python train.py --n_layer=12 --d_model=320 --n_head=10 --vocab_size=8192 --qk_norm=false --init_std_o=0.0198 --lr=0.00281 --lr_head=0.0121 --warmup_steps=200 --batch_tokens=131072 --steps=4164
Each number is 128 + 32 x the weight over its row's rms, rounded and kept within 0 to 255. Layers, rows and columns count from 0. Numbers have three digits each. The size before them is the row's rms in percent of the matrix's.

# layer 6 MLP up, 1280x320, rms 0.098, rows 730-770, columns 160-319
099:110163076122109112111093062124142129151142118136138123098133132171110154140083094134119162063179120097146118170131132136061171119158103168128083156064082150156116090157165092116136142068142123101093106106151147110127108106127121059176077081121117162104169086171149115150174145114111097143086150135130211135136141058148155122105128161141104162142136144086206128161074089144156168155109171127202130132150101079160121137063091164163136095211110105110088150174123126099083119180126122
094:103095157188156130073171152095141058143104117098157166114123196071131126103135089175124161103149067147129180182083109168130087092156122109148166124104145117102137170168173093111097094136095102161154117114148166057165157124145145133172136125166154109075181163100112162100092093160070164106117146064094181155147150121105179124147110112143114134045130101097115119138122111140122126126202060086107135162091083138120152117150110160086093132090105168145134120137122074159113141115141134
096:117171155176163118074118154148146053144047067086133149091088167111106052187119139120151162090107176160122106156094108188112152081118162083141153145119125159124172119140114108148117090101154079109130125136138101101135086141030158112125086073089153155136119148072160105136182162162138143128087102121113184128185166131081120144055102130151163161138130142152175088123097146139138110103131109148117148167144141072141139151099100100154127092131144182135186114156144118064180100129153108
097:116093101119129118104153106092135147114136193142125116099119151150136137087135172094104065098137130134131163108145181117179138129183128097184161139132073137114104151171159120131179164079183167138092087136187139144149068138153087139159167147059089172113119151142162117113142111116115089053135176112180086141141163166134198140184119146172128184062115161109158157123064117124135077104142137151075124053142115131102150190119176110147132111092124132096117160102031095058147126150118152
103:115119123137112141092123143176102121115145157195151147124142091097169127129083162127142099129138085104114103121120130126112136158146080096149044160125131152117099162132171102228119150188068121082160102155102126142076169191150065139130083158135109142101092044133163147129129172139089091161134103117073146104096065098118104084171092152137131144113094125121153067054119125072136088162102078118134129082137156182120118092186152107131150140116125126129126128160051142140148079078157126
101:157080110114075140096127101131120182148132151124147076131097121124109134158132145142141098104191120119072143177120152131090115091112078152106123111077128167141113090128162129045082145173097139116078152187024152139154081150129150176101070124157128126134080106182122110111080158127128097117138106126140088179144116150162144148134088108153102123130130106216123130113100194145156177058139090127098075149165138145126111112109139187154122184133081181164152113102077186152109090096112078
097:179170175054110125103137105124117122125147085120103132168141080111126068148098161194112155112121184056112160080142111102178147133169157149164143215133149142136117153088093107141163082101135125132126199077113144108077114155105070125135116159163139149142150142182101143082118212158121115156074104161157107092155069160119152117153133159129124092143179119149150121082140125154110109154122164138103161169143207159140117125133141148109126185161156122119100127124111120056179114095131081
094:163150069151160194102141087108132096110118080169078109081079106151150159043109156145147095177134129129109146161143156146097127140155155084112129094167171155140114085176173182183157107117078101113081112096114135104129116099113193082109127127111121160170167144168122175141138123097096130128061176161141074104094070147096116150076102062168151114174139108122134142178152091148118060156152128162084083093086099113089096097132113131134123141149113117093110142150175149050139147102165102
101:165111156159121063139114103134127108099173107209169107153159160185118116114097106117125086150159180126117182169185149079156110137109131142118141120091101217086121124178136204116164077117136110189153099056137161123124099174141098094169135123119121153124144075151085159091108134132076208136155180116123101127132154143168172165127073150145148140102132091140102148110113133132119167173158105106132128147181161094136103127143185076119149125144107137113160118170149122145128123135146118
105:121107116167126152165067064085087144097139134117190112101096107079158105130140061127162146064126082123069100149116150146118145103106107188084152101121136082144138088112111146123130150125101149128133138156122103068114162132142046126104067158107161120122104112122111071135149183111188121174119109085176076102170133101065148137117079200179192127098133135161176128171103088085097135135171204117166109115115123071124146154062143119067126130059118167176148170123092143160171138122188087
100:153122115126132178141169139173174128139130151032100127104132108175075161038149102133192158172147061168123129168176119182189107099155176086127144074131102122109180044223140140176077080131118105173101072138137136121171141084089177109145171095056139074092125047158140100113111098136134188091082132113137108145106135140129178092072129123074093097152120093085110077130126175137153100147100073141121127182124128110146179102103123133118113104097086145137101116152108154109131140136169127
101:141144110118107117104105198133147144115138156128115179137100142098097171090163166096106064122156092070137137121163124008123141140140134164115091121150119124104108091170194147180087092169145136142148061157082134082184121120138113089105155143173096085175176166118127128142177172194070120124103118184143149119114148144110118096138106148163171170162088092160129109148138121134127142152109095116155119100093109093101155150148120163121144131148086158110155109112100130100120028122078109
098:123132163120167110116199120108144130057099155163132178122145065107120174116147124152104170160151104113109081130107230070119131107078141090150123178154139187139148163157116130097109125124198179152166144179133124168103113131069165129111185151182138151130166071114120168104185167052156210111129078100141171093078110119186129113155178137077140096157084089088148185133121153129150132105098102114094170170120119132160131097159176110077122168149065204086179119080111140113139162157120097
098:191136118146164124107106086149082174147137122140079122128146160079176128138169124105146108099199151129120138158128086127124149147077055089128116162184092149118152100123126122145114142096122182063120138161079134087089104096118165113167147108156158084131156080117131145131123143102091127091118161113188149070155124126115131089199166113087123110117137176098109085099128155107117057092129116140133080094134117150111124104140179105070134151130141141115107143115095149109144131155177073
096:043168110126104109112119190118129116150142099060116127154135134158131169104118130130155101112147061114124130176127209134144095131112138116132106085149113100079131085143074118173187129091075112136112165140098136195095143153045113064136146231166155136073142192129113187125075093129159183146129155085161102158150124195133184113141133108101075125160112116137140137150133161050124091145121108116135104111167132128094134140125124080133111145112072127150165178108134152087098168084161128
091:199113160092140106129173086102160132095135051102070137112089159079140130093125142148083151139168144163107112223176171134155105126161062075086078131141110186134161096115143159186128163092153132145105205087153081179176106110122107161138174091132113107148089139180110071079132166095125133108132159169136080115157149155131101159123132158151141094113145118115099124100170167121213188138116118129129168146092128179122108132131091141114101202141101151123054127135144108134132087150175120
098:089102122167168127116123055101130114078129137117183142124154092082068110147186132115171165161170092156145118142162099135106128140081146125154139176109151078073114132106106156158144109136134145144114124088132151112072116083134162110114099133091141103115065088095114178139191150089167115146158128159188178150128200146099136110108081157147094139152179140079099139119124137124091072117153095137123138153100176173099136165117134186105170116158156146101098105135122095151143142108143122
098:160164149083139099088176077115149160081125159097097108115151076147115107075133121127165096095097122101138134082137106153100084132139171164096149204150166089089154149102140142139064112138121121098164107068182139171102159174098139127126147111101138178088172178137156101147121178078176137127083144156093135129168121106169125143144140099171148104160098102123127094104110139199100100107063148120132154076116122095210113146138150190110118114080123132072206176132157115146162158127126166
103:155128084135074078120135092124144080102127127090141133171128135106082170109122079098132072143175134141201137056152135100088169087152151120079154154133070161207100074138128080097121126074139097082199116079106124142111110119164093110176145067142130120107121172115116061153121048097107143111046122113133155121129129138144102114143139137141182121086106113182186105116147110119102050117103122138100097165092109142155183174074107148132153111117092098072102141178145192190085164108146100
096:167105105124186120160146096144108109160112195124090140173130099087184097107124145106107153134120082115073132169167191156146119124105073186133196114118135170076122134085141127092140168144090123079115115148076110148143198085041174118155103086200136144083103161115131166141110114100124121118178120100142101104130160125104176133126175139144162080124149117089142120154077100154147072126142126129110120065125092112179055176147062118106111139128168139088122194154122165066127052140136146
098:144126148096089100113171140124163098170106117135049122114149140135138141090105162137094111097160149165137137118120166094116112076108088113104121096139171171144119189108121091122137161088116079205102060140140113073104156107086166086165167161118085105129121137155116140171118189138067145157086140089089172116120125170149192131133151144108105202161115163101115113182103173154131117164159172096120133097164126165098110165172090110159139130137122133172135056100107143162190104148196141
094:141162077136113132091130102144139122133137146121107142122139149134127126148175124131175084073077107088096079132149099188106161117101067160151189165090120112102094095116117076092133139168080168141108086086151076105132192117148118131119116103165112193085171092112189162117145118185117095118132133147114144127149112114127112105160150171143075093096160118085136105140115148104170171117094124109171128147100125117087111112155134118138129162133117148094071206148212139135117130155092137
092:145191074160117104120069156126111111108132057088154087183088082089139139097137156130067144134132185127094131155147167122072116079146134182067172126098178098144101201091072076161085137102076112147083088160128082148131153185106144107135102129174087140144148176131113082131144115136108116085151107156149138075133145146096167121131143138193089146166152128152088130192149114088204139146108124081139099103138095160157125069153132133086176120077154100116147133069074129056107179158097161
101:141180137138151086079124166123139106107092108122115158177112152128068092116127128176131112097170121143116034124116170132082098190122132095175148154109075145154132151118118114157085116131120121127118084153123139102077149105077093127138127098154114109153180136131116082112180195137141152152111097185124168144210143113204085107107075057126158158144152113119134119129109114133111138153205098143142169136129109111110168117124149055111159123134157171140148155084096140153160144149084149
101:077107115144153168121146102156131115141129116122130207159095105082174152147043099144162138151182170143116172136144051117132143168105098169135066128139093131111103075175124208150104086148164110175075091079126123109112133170149139142131168187127097132102133100127106089197128146100148112191081106094128153131114151109154125129116103121139096106121141128149099154151141127098174089110150131116153148047132186104064131085110123095171123095121157145107153095160158082115152104147124080
092:154176144103154116108106151132148107114137158140142123153160151163151114163125104102118131112111135123129101067134130205149115187114100140145154107094099093214195092152067100153170166145156174126151137092163092131094094075139089098152152172101129107107125148133129065190098167156114118100162152132113086163095092133075128101157123130097138193139255155120114160134183183149150153162124107140173088134144165154053102134120111154120112115174157154145115126104105108162159133103108104
100:170135088096162091098160151145150117140174126109172151148074081129180178155101109079073073138188145110152054146127175135167156191092133139122127131153098150153099161096130116130131135132086068129125174158131129148160128123149147130188113088144184176105115156162179117169070093114109144122102102161146160142162125143144105098081131177109102126161094094132151128129158117147098101078173149148189191095156163158156190068121217173075094130121116143123162163134085131200112104143140117
093:078130138086131083122130114141121141114140155135171105103072116192178105144075129077082118179082136125106163133155175172131101132141121132127065102133125146077139180141123134165151148114140118148097228145100069127107107131105142134096157123112152133128173174132172150098198136170046173165116112093114129163100114156132119111128152126191171168114156080166130106105080104106116125116152126058124136176105162164122103062114133109032126116090065084161095065145128117098101136150166202
095:115163172078126067155152154084123105119155110120119080122188103119105102152158162209132062147130124143153094169092111097153117108146127078106072090132128072139028111133111127184105155105158163092084116075154064135120158165135100092119193111129108118096129139135144102124158132150132186104164115119098086127111150153109088148080124099101135084125133109163125058120088155086156111108110155124102108099160183101180204201218084143189128132152132083130135116095097116110106083120127124
101:097070131110116143173128077120119134155139133160119170118163134163189168141075168116093155138130121115132133117175110081183145175136112085101085103161174100129153073180152156166104153115156135158119155054152117145157127139079065144105097132136171115115152148121143141152146128152170124146160141077090126132108117148159123128146134099108139156108078133093098120088177157109131117113189154155149092139129090081128140171128114148075112050132169208104101149110060128136205154206174145
100:113115139095076075083084144075165078110151090117072132173155149101109103157168167160112140085149084115123100090137050156192115111157133169160151090115127122180089153085126127167105167112080149119119145104110090079123151125168165064115197098165105138088125114142150016153159118102120176153086095175170060110135139136161129143100104107103076153081132056154156133113092178103128129124123146150111117169137132109140096138140121114166188120094109103134127147156179057076148132115111187
114:191104124106135102091140112140141099139143066164089131091106118119156056137117157129191149099124127173140128072121141093162152168117136100080112103119182126072160187148083109142102123114142152151120088163137159142127111098151178164088109128088056116103122088124120120125082134179133138152163112085143128171124119167133095136082104059098106161166151114105182106100173117058133143161137127105107118133164119117110126091168142089138117125183156114129135120140131100188134131098080054
096:150123082137102133151117109231089084096164138171121140107141142149137149121158127082157117127116168095139128107129124086211125169123067114121085155130133165092166099086102105131150146151061093139154119142138139160120159058149115126174139091134114102176127121171102117118128166161124119083044183108075123139101209130113124129103117141159139137098118161097148144124099127166129161091226091101134128100115099177121117117136100173090173175076117179098152108128148124160079129104116100
097:171140085091143116129147135113141138163180163083160106151154100103160129081090146123155118112145114117161045109144170108133126129135116087155076126097064084166128156099115213112164085099141117168155109135093196152094150129163108142117096107120161058170123120110127119106170079053111153148132122150154131157110154116144158160114104141125116135102204153179132073143094130088157163179143091110136170152139144119097118163087216153101147124123118108197119134080094079156139156231141133
102:153130111136116092120095129139073105112121177129171070060139114172100166138177116133112110124119152097096150154159129133149132077103103077121125124133146076134161137117106144131149123106119173148126119130201039140128155087140104117105158136147132170179150107104069126144075137118098134106108091179172144124109111075130151142156117087070193176109155106178091127126073221099127184143160141098140081112200120123105120115170127118150155118164126132118186148075095093062133137128121123
109:142161133130131129116147113183093126116156173109133089112168146092128109085139162191132145114126121133165133125147133150161132145110123128117086146162161116131086127147103180152070094147168090044130125106092140153047109102185128156096128118109130070134136152109117123124098094215138177161080088187136148103098123148127157124120138091146165154130122110142123127153112134163117164175173165150105186166140113181113152108132054110136117132115079191157087159096146097113084169112140128
102:162164123111156122117066111063116114174172099089130142168075097134165121099170166076108156082142179159148178087106145136092125111132086187115130135200128127070130082118143084112186146147140138124150144087075082138118108165124163150120115153135142172171122055125108051207043101090140119113165156067133096103184192096129110125119173140165148144158147120129101198142168129125108096149083108119100133112153145113100127126097150115134120162155087165148178168124133119085130149089129103
100:141071086089154106138091129170117159148126100149115113152137111156136120115105165173128035116142131110091173052072106092106177106105099103100111122177142134099097192111119119153091110046097175106167091162103083129129181190170113171165139125140139144085112106153145120138117191096078132140145179050100131148127138177046127092187091124139098175112127122150103137078179158140170143152105138154101159118104112080133113150134156106116083136138127163074129131135057107136138123151149075
092:181243143133098109141121118122078115128117069090153108169114155058119170139180200124167099054110103120129099137101176131109137201103154113147131084126102115151137099083124094117109172113143154185187130127131123142152129132140187189115100179157187091115120127162150086114112130098135162107084144090075118124166168118115102153098147162147164157106115167141155108097114095189135153183170095110109144138102097063127172116173133126142114123192104149130131190112160209089128089121121105
097:109126119106117154084060135067133136090112123116124130120149125088116132123153200185093156071090089086117106133173083137135071137158053080168098124084048137125132127080176122170126118161155124207142142125143106113174170156119119140118159128106174130067102164111158123201122120127080120116153183104106120188106136116185159083100130101200118159162060095136147116109105155188109115150113147136131066148157097184101107106143126140114145127130117121152171111120164096128114119151136099
106:105115057106136068121154139114166085172076082068182128116130150139128178117183143146107164123075084090106150105113127164050109142143158124147144178106121101163139139143138105129079143101121142110123141068121104092116145126129133120113133156143138064158141131137169146132131136071127140190123186127187164109130143111145127134150180148153114138102216114118103071119136070111126121162102046120048172138091146133136166182131153137155095116212145187102055066152102085166158104152133118